Part of a small language model's weights.
Size: width 96, MLP 384 GELU.
Architecture: LayerNorm before each block, no biases in attention or MLP, attention and MLP in parallel.
Training: a variant of SOAP for these matrices, 142M tokens, 2166 steps.
Each number is 128 + 32 x the weight over its row's rms, rounded and kept within 0 to 255. Layers, rows and columns count from 0. Numbers have three digits each. The size before them is the row's rms in percent of the matrix's.

# q: layer 4 attention query, 64x96, rms 0.18, rows 24-31,56-63, columns 0-95
# k: layer 4 attention key, 32x96, rms 0.18, rows 24-31, columns 0-95
# v: layer 4 attention value, 32x96, rms 0.176, rows 0-13, columns 0-95
# o: layer 4 attention output (transposed), 64x96, rms 0.342, rows 0-12,32-44, columns 0-95
q24 090:114161072106182137108108128105132144105103121084080105117134168174134047200109157191138078172111177148125143120138075136122098132122094134132143111095089117152115134083115119135126099134122136153130126146112155127122097151184156117062148111149045126093036123180084151149182089174127132129
q56 100:128065112171066105140165110115138088169157145105111097154181127079142162178131148108160194142082088181154165182120110067145106134119147112110078145139085145100121133114146104082151192102169174122105184153080076122148160144112132142169107106131150160101129111127120101150177078087124106180
k24 112:166104123164147145118129136088130161101142162148105176089121128147103119092170093083139102194137169150114096096090116156145083160115116099134129137077110068163151108070142113108094172175105167180105150106145170077150129176126066187167173106138112116119101135146103117131143112144042092203
q25 091:166078123134184071093088108122138156167084128169133031132095100122099105125112121058092116136132136071162130140108141169108118158069142162148124124082153167166128148133120181107160114154114216157144100140154158136118122099161175068136121126114169135122134140104213130112123123090083103147
q57 119:104082121134123145124132172049113111140154121182114064143127091132148132155091141197143105159102111133189088136152153099100161152117115088201129123185160158194057134142136111164117145171179137146125167129106129137124076127102133128097133119099066137114148128145097054201133113087169116136
k25 108:174116161135110111095107087131108139149205107084130091147104075146101117121084143109104108155122122112137089106070109161109147101137167153164105126098178114154128184111138187129099168129083195073141111111146091171117155167099105096145121210208102170098168086133154125096094124139073116141
q26 104:102155170057109107140122115106138068133109188190134182120142115106175148124194147086097149205137147133080088189073140131109166168117132133169150138132156099084066133160116103113150153164130099133147104155076186100161117117114165166121076168134078103158131173135096146128127159125119140102
q58 116:109120155154116233160075147106085135144124094134120134114156103120160123062127074178143101091078142130150156069141111145102133086115151156037155112142146153133090086149136111129109113155186154109113111151095151135164131140175128109127094121171084147123185166075162113139120094206148122160
k26 106:110129154132136135154108104181102121163128090191113096190187150111108147094162166098097099079168127067097130051121138095109104100141066126162068134089207101111104145182080062174104119168159133115106136129142128104099138123151101130110137168117150157098106120116121109080086136192125107130
q27 088:122141093169189138156158126038155120115150117115105045097156139120148123124140089128131169093079172142140118102163154117115133079151105189112113101147164087171089114119129100222114159108133162177135141105185166102140127150109124110129079114089068164090130132119170103160060159127105127122
q59 120:106124124150148091044122102157119127188080146147063156143112130100142142135107162141103031093166149039158106129118120096108081199108113120130114094116152089173114160144123196162143123110200095133170139157126138123142143104063119118153125140147090139122111101126128123158162186177116130130
k27 108:174114119118131153132134075097164161118142187077105126174066066125194182132202151120168125088131129127157121151124121121099162105151123136123123108175095152120119114117121151102176104169151166097132123089096059078141122168149080084113092181172093117135078107119143169143138168084102089079
q28 097:153150141108114116142090168075097149095085192061142116129151090093138147094117180169120126086130154111128130087148140140102138162128159149124180162165159111142120105161135166153146111139214110093156167136122096058157096113143100162160080180186175112109174115153159080139125084153108060120
q60 107:149109082160133093198136164130160101137049126115118068089106098081124143205104149085083149090134101120145153097220160123149117075135089146174176127123136129081143178092164145131099136143159143129136135160085165144099166115127134144138101090120131166108121065118045119139123122145145165119
k28 106:095086162172112068195160125150104167150128182167163138160063156107133109096133114147127146090127150146134174131069115101081123147052153150171168101140140075093081107182138132092131119109137163136132168127122155167035156141160128128137150142174129083083188143104144130090164131107126119152
q29 096:117140145116052113199102062104143110137086141157097077112078094180126119153088134089137152114100132161092159129135091141107144155158196092073147135127124090081133169156118077110169099080175130149173129133151128159113112153104148072188078139087114123136066096121165126137138114143107175176
q61 116:148135144087191147128099145115069112108132163099136141112074089175137077096155171135126110111167165165116096122121135148139139086189181158115080125129124122163170135133163120160090124117125083119116105065122140110151155118117185090107117194182139149118229155085082108105143166081119140186
k29 106:077186165089144105080158122092124143148131081143135169119111128179137187208070166147112118127124171158135198163110128047114127080093110106118115136144063125090106110125094168210098137145166151084169115143104145104095103144096070091080130117131150150112140096121114108139145139111161115141
q30 097:106134130147131116136129178175128072119174114082116128133133126080119132079141174141146180123087131133126192118157098111109086108116124172140139120183176176121134103093184100103130109087096097093128142141152106132116159216174110130172168042129148123103208147153186147133120080086160121160
q62 108:179060156106081172159096150124127153157113168079076192103134115144129150114087178211080113087164153178145124138130108149159142122128119125176149167137113155122149169109207139099181081136094108121134192164137128104185123088076106134083125105107139097133108140101116106156152170124155110147
k30 103:188116109166128096115122141111140139087145089126042194208109153121057143129148144188179131142121155116156129148085175108082130117059104078140122127135118162116131126113107162113120158102050074088148111127168148121100134152113118112096171153081128131122113124099108178111140195080144112163
q31 104:173102156111169141127144127167172106168155078100147108121150152200123147135109157106156100147121135145105089184141042176131132153128124158081107163155142083068105185156118145158179079111201083130119138132202149145145116082093090135156139082121178118136126152147172147102107118133188111117
q63 102:134103167122125107092158126116131144151184116086100076129185080192097178152147084119043100114183125073140094096131096126090109122146142127148125121154070105102136146179107178097106142130172143161172106106139098127133090112131089140166115132064157165129176162101100138141101077158120152206
k31 096:119159163037105117144129142117148126130218169177147097123130141156093088106162130190167162171134137138079132090129125131033153149137081125129113156118147134165111101094110104110123129194135178107099173112102112106144097093132188117098081136119092112103134125137111074080146077101142079151
v0 096:108118079164180106119107094109063183197208171135125152147117090138069127099145128114088076115143086124104102130148117086096115195159089155149163110154124119093137151150172104063115104148136123138063079145141134145117123130171083156150162159185144140094133166103125130095137100176128132181
o0 095:180149133129112082095114096140148098139139120152184192101087139101124127129148146122118162141100090075145096149160119218155174140151090130065137135094149155148098160048055124101130078130164161168166171200116115128157127080110100119130132130146152153163089175114132115092148118083168139092
o32 100:108124137117114150167134147085163117149041109110099126222107171136141139083095152106156131117151179111128161093079156106125101132150173085149078142137127112086144160183077174108101179121124140165105137126114098175129116091122142146157222114139106068119182135171132132089085152137113092165
v1 107:133122115180099108109116112115099110124126149176116100048114126179191112143127073117102132135107117121146114137185147103080131140081089139077128161223171122067102111169165055110104151176122162147073130090180079152086104174105146180131110134125143142115136094109144135154119078105153153129
o1 082:186153200136093137162121062090162141116167144143185074122157060168126107037074143135129100045146142116137161097093096133132117103131111138083083130136078142157143146103182085130147114100122128124119135110078177133141082109175085086115117111111113145127120103146103095088132158081112134115
o33 111:117111091080143128143121102150137138099064068112075196200122157082111106177143129163123121153077155091108096132140162151139167154149121107125151073082069075134159145139151138128149102110162086153114074176155096107121119177134181110166135080090061147126091113116107149088139157136070117144
v2 096:081095100161133123099105124094165106148196084115126178085163162165118102132183093111144084121116111132180142140130169099107144195170114092132141172133126126128154125146211176096105101076139138091165130118126090138122178171113121120116137215136126111065183145190150116138083130117078118123
o2 097:096148129140131074098075101159098124130068141093165088087069135157075123117105173109118167158041098137139144119098149119067177131166096099136156108120193132118127087121161128155100094056114145067112084132163153089125133132153111098143163175119071126108102129111139129175159119127190110163
o34 107:191106183104116130119166146148117181130180135186085192182161186146114105143110131127153129142106152071150119177125128135159070099126202132185121151158067121102135120092060095109128162150158130158134116062108139105164126071155179095128125078155110130136137134155138136109131132103117153191
v3 102:155104149105139069115124106168165141109142126156149134145101140149135098038081105134089074074132153129116123168129177148192077169163111129138085145165177108157151149170084134108101050139077101157136149165118136133201175151155115135089189109124127152141048137091114135141096119147135126113
o3 098:149193092123121167167125100095099083068193092121150096089128155119131081192120110142114084176057159154127125048119155156094052094113183115096129101173119125148125123139138127177155165153119127103147098162149165138166087147141124102147123131160127163095118158129116105158122129107193144065
o35 106:128067156162108096107163086118168169209104142135076128161165119115165142116141070120179089125169146090096105153124087124157136154102105145192110128117146172124097134121126144088169067147170125066150134107128137132068148129159117154190114125106133078160173147119178133049153083096118100121
v4 099:110145138128099203127160103110077200124198145121114146111100195136120170088147179120066098169169136070133140123105149120163108124148126098113076158109104117120104189128118084114135104138118120103056113165087157147101134142145084100143142192095133170172110156144124055142139110087129167160
o4 104:167123109105162093082147171200161101106146132126076132114079160134118133181159152202123168078155084101148141091142148155111142065147108109140098126216113114121152080136187144166123134148106139150086144137180148187126162039106123137130115128108143158102125087184125091162135110149143120107
o36 103:052051137119093055124084112126118115148115118147151102161144139159148153066105106105169110152131183141137133161092117097110131145094108156124135124139155082076110156093054153076131140158145163124171165131159077111143125186117132125120186112149109168091097130072173109160108121080079111184
v5 087:126152140102120134054156114098128172105091127080116120142090147105119180150105103123188104162144153128084081134104132140146087099125160085114163125106093231125175096117161147135174163157162082126159114130175109091104119124121157146116134135159151094127128152134145128023090129081113202173
o5 102:149070097109197148140164127118144108111129110137133141120109044105174121138143149176092153132187104091196144137199128150121109115102102083124149129083113153088148129163176092085120168146152136083132154163086111147078158122154141163099084090089188066132157084186142143136154116157091116113
o37 101:165195226084075108142120092087087123096117101151167105130158133083108127133139140109113174108120137134126137143121163168120191170128165162136119124159092157142104092129040154123110124131120158182132186109129145100185107137162120145165142143046164141106114155150124126151147090086146170066
v6 102:117040098127181060110153107098168182104153138102164142124088090087092082152151129117059131076074100103128088153134107115157151138182156133131165114118083099104149038119205156159119089141165180122141134185141148129135155136117120131129113114086133156139109096123113118160107136163172120107
o6 098:111159133122157157079125181065123124073071163150173116116094160131159114190142125111152143164162173140155128125150135163130139113060123155097145121139105122100122114141131170073135120094151124117053150145128173163110135182149157125172134219123114076157171184128177188118144168105121181115
o38 098:192137088119136123127142161143093124153105110119044174138110130130171151132136114131164124160137115149059125115108162126138097134120108136182112113134131143126100176102011114211129125136087115147187145121122132098189060153143122079132179123156153147124188111143087122094167146161149078145
v7 098:140127080156121112166141096115133143131125071172106121093104148084193081169122191132112148137098154108101111109117129119215137152108149187116127166106083105093163118140152177162158136125028106091153114124175137156111147151131148189148123098123117122039111103091183107178125128113097133107
o7 099:140122140142140162133135137148124133108155130134143154169120209109184172153166175129127095189141144122145096123106070072136128156056165151098123162170119142130155136165138098152126137130157071091097036100093137110154151119148164065159174165119124120155129149076131120071167043151110139107
o39 097:128127113109124118158125170156181152211163120133125126117178106185121079120118049134086137130151133132167160150141144136134100063192124128160140080065162153119141099074126146114130109185161193199178140122126140098148171093174145119141100091123108209158137116141114180141132137124138100148
v8 108:149152122098154147106134130126105118148145137088161154112151162131153154099167111120134095134119140116122164086099156139175164104121107186104170077132163149106138106173150098057103105190112114073099156190135222118129176111123176137135167113088082132138161157103115204168094123138059140066
o8 111:090109116122130090109107074145102073116133168079145142097118141171092177096109193079084167091150136164139075149109081085114130121139156099128061156047090129120121112121100113135137096090182153171167096117102128125167087160125140120136142188091141090113118134144051168127101118120185089114
o40 117:102131177186131146126118168098097111133109104144071078180164080145069125120171114220146080144099128112168164114209141146126136139164099153135148105157177135162156127136144180160123147129056104150137121113094124162118096113111094153129161119174072160189152125113180117103120089138098169146
v9 106:105099126185130151133194093126165094099161105173144115165089118136129074119196174164124090123170150141142124147083111109179122114126077153172114090138104143140180140140146085128147081215071139087107090099121110098092174094127111184138114132136110084102154159105098144105173064086145133111
o9 091:077088094140081118154105139141088083120126166103081160117162165122131170070105160146141117141162165092093128132077087128132143166146142169109123073084099078102107147124151097091115166138143092128128064189160122091163087073060191100124119095121168170140166156098091121125125126086146132188
o41 115:116077123027127136071142103128091138140114078163086183120117119167142124091134093098076138179126128122166115119145106100113176077092192096092108103146153149109121161111099164130062151115113121101169149109101131151108131100171079171118170112106114080121068081133152154092130148122114123051
v10 098:134151146092123162089086168155119142178090078058156167159094136148158145093151099085190088159113190167116115148094141114127124157101174156155186114110163093097094132160092103155120084150105114187116121176149125124147195147146102108166142146136099155153210102120149109106090151078114109092
o10 102:129135129108092124134150161108120150086130147111088156118190122160139136131135132186139174168082176051135136125141089056142171062126160143073132137169073080124108143139129133171115140093137079141131101118075111103177176181113159147141112158180113172190180122104122145159130126142091067162
o42 103:117189130177111126123087099108107126110171108154154075167075147085080104153161152120093075105133083171104141068115156101139078168143124096216133151163147180150108111139151147091123148134154086168164110117172143100088062134117144123118129099110178084091139087136186133088161115110107169147
v11 101:107121102141059057078162133127127099150124159178145121090192053116138165077149143096102136128156147153121155191126143049108086112193117130140084115117137106096106094121090173114123104171115134123147144080192164110104157086167131098179103112128158107168149125146112182125095156132089124099
o11 100:109178124170115138106119154090148144172173086082106167109129092075130144163110064185119102131103057113155103091164139120117123167206112187142115057119177094124141156140129092094126112102167127099108117109093108101138078138061148150086132109099146112145102141129134135069124211144119107162
o43 105:164089149084150175156088104100101099187159148072112125164072147113157126121127128093106036090163088084155118114134126131128185123122128100160136158155136161171127111113116148202083124151099111136079088140152120144122076091129068125152098093146048147103075137098075125122121081097128135147
v12 105:116109130096149115114108127158139161101090138141083143099161121112127118178106172082157151113153143140141152064131217134146091156107115157088140163165135103164145055125138120167120110122146121119111151113139124188165093063098099110200118127188118178193083113080157162051135097148099135092
o12 094:141132109144089085139097145121105182132100172145169086126071091122119129112117134132138148102163185130178119171104079080143179008175137120055127113138099148075157078120124133105112082120134097125143108148143056142121141145167128172167114129142164128068131091130171156121091141102124140087
o44 107:167045136115102175129135115138136046172136104105190095115123123100107141081124117168102132109153102122121150098135125125137171159076078096201113082098158106094067162114138133113183160150120170149106128095094175093090134108129151131153101148139081122110166120099115112208193109149162100152
v13 100:103098101137122133094080051183191141100138095146227092167137139091127158120086121115093131223143108171082130087090114104101118204165111144108138087142146150144150157139182079165171136127178120149136131139097111164140118125181119126121157143102158127112102147094120126116120104122090159172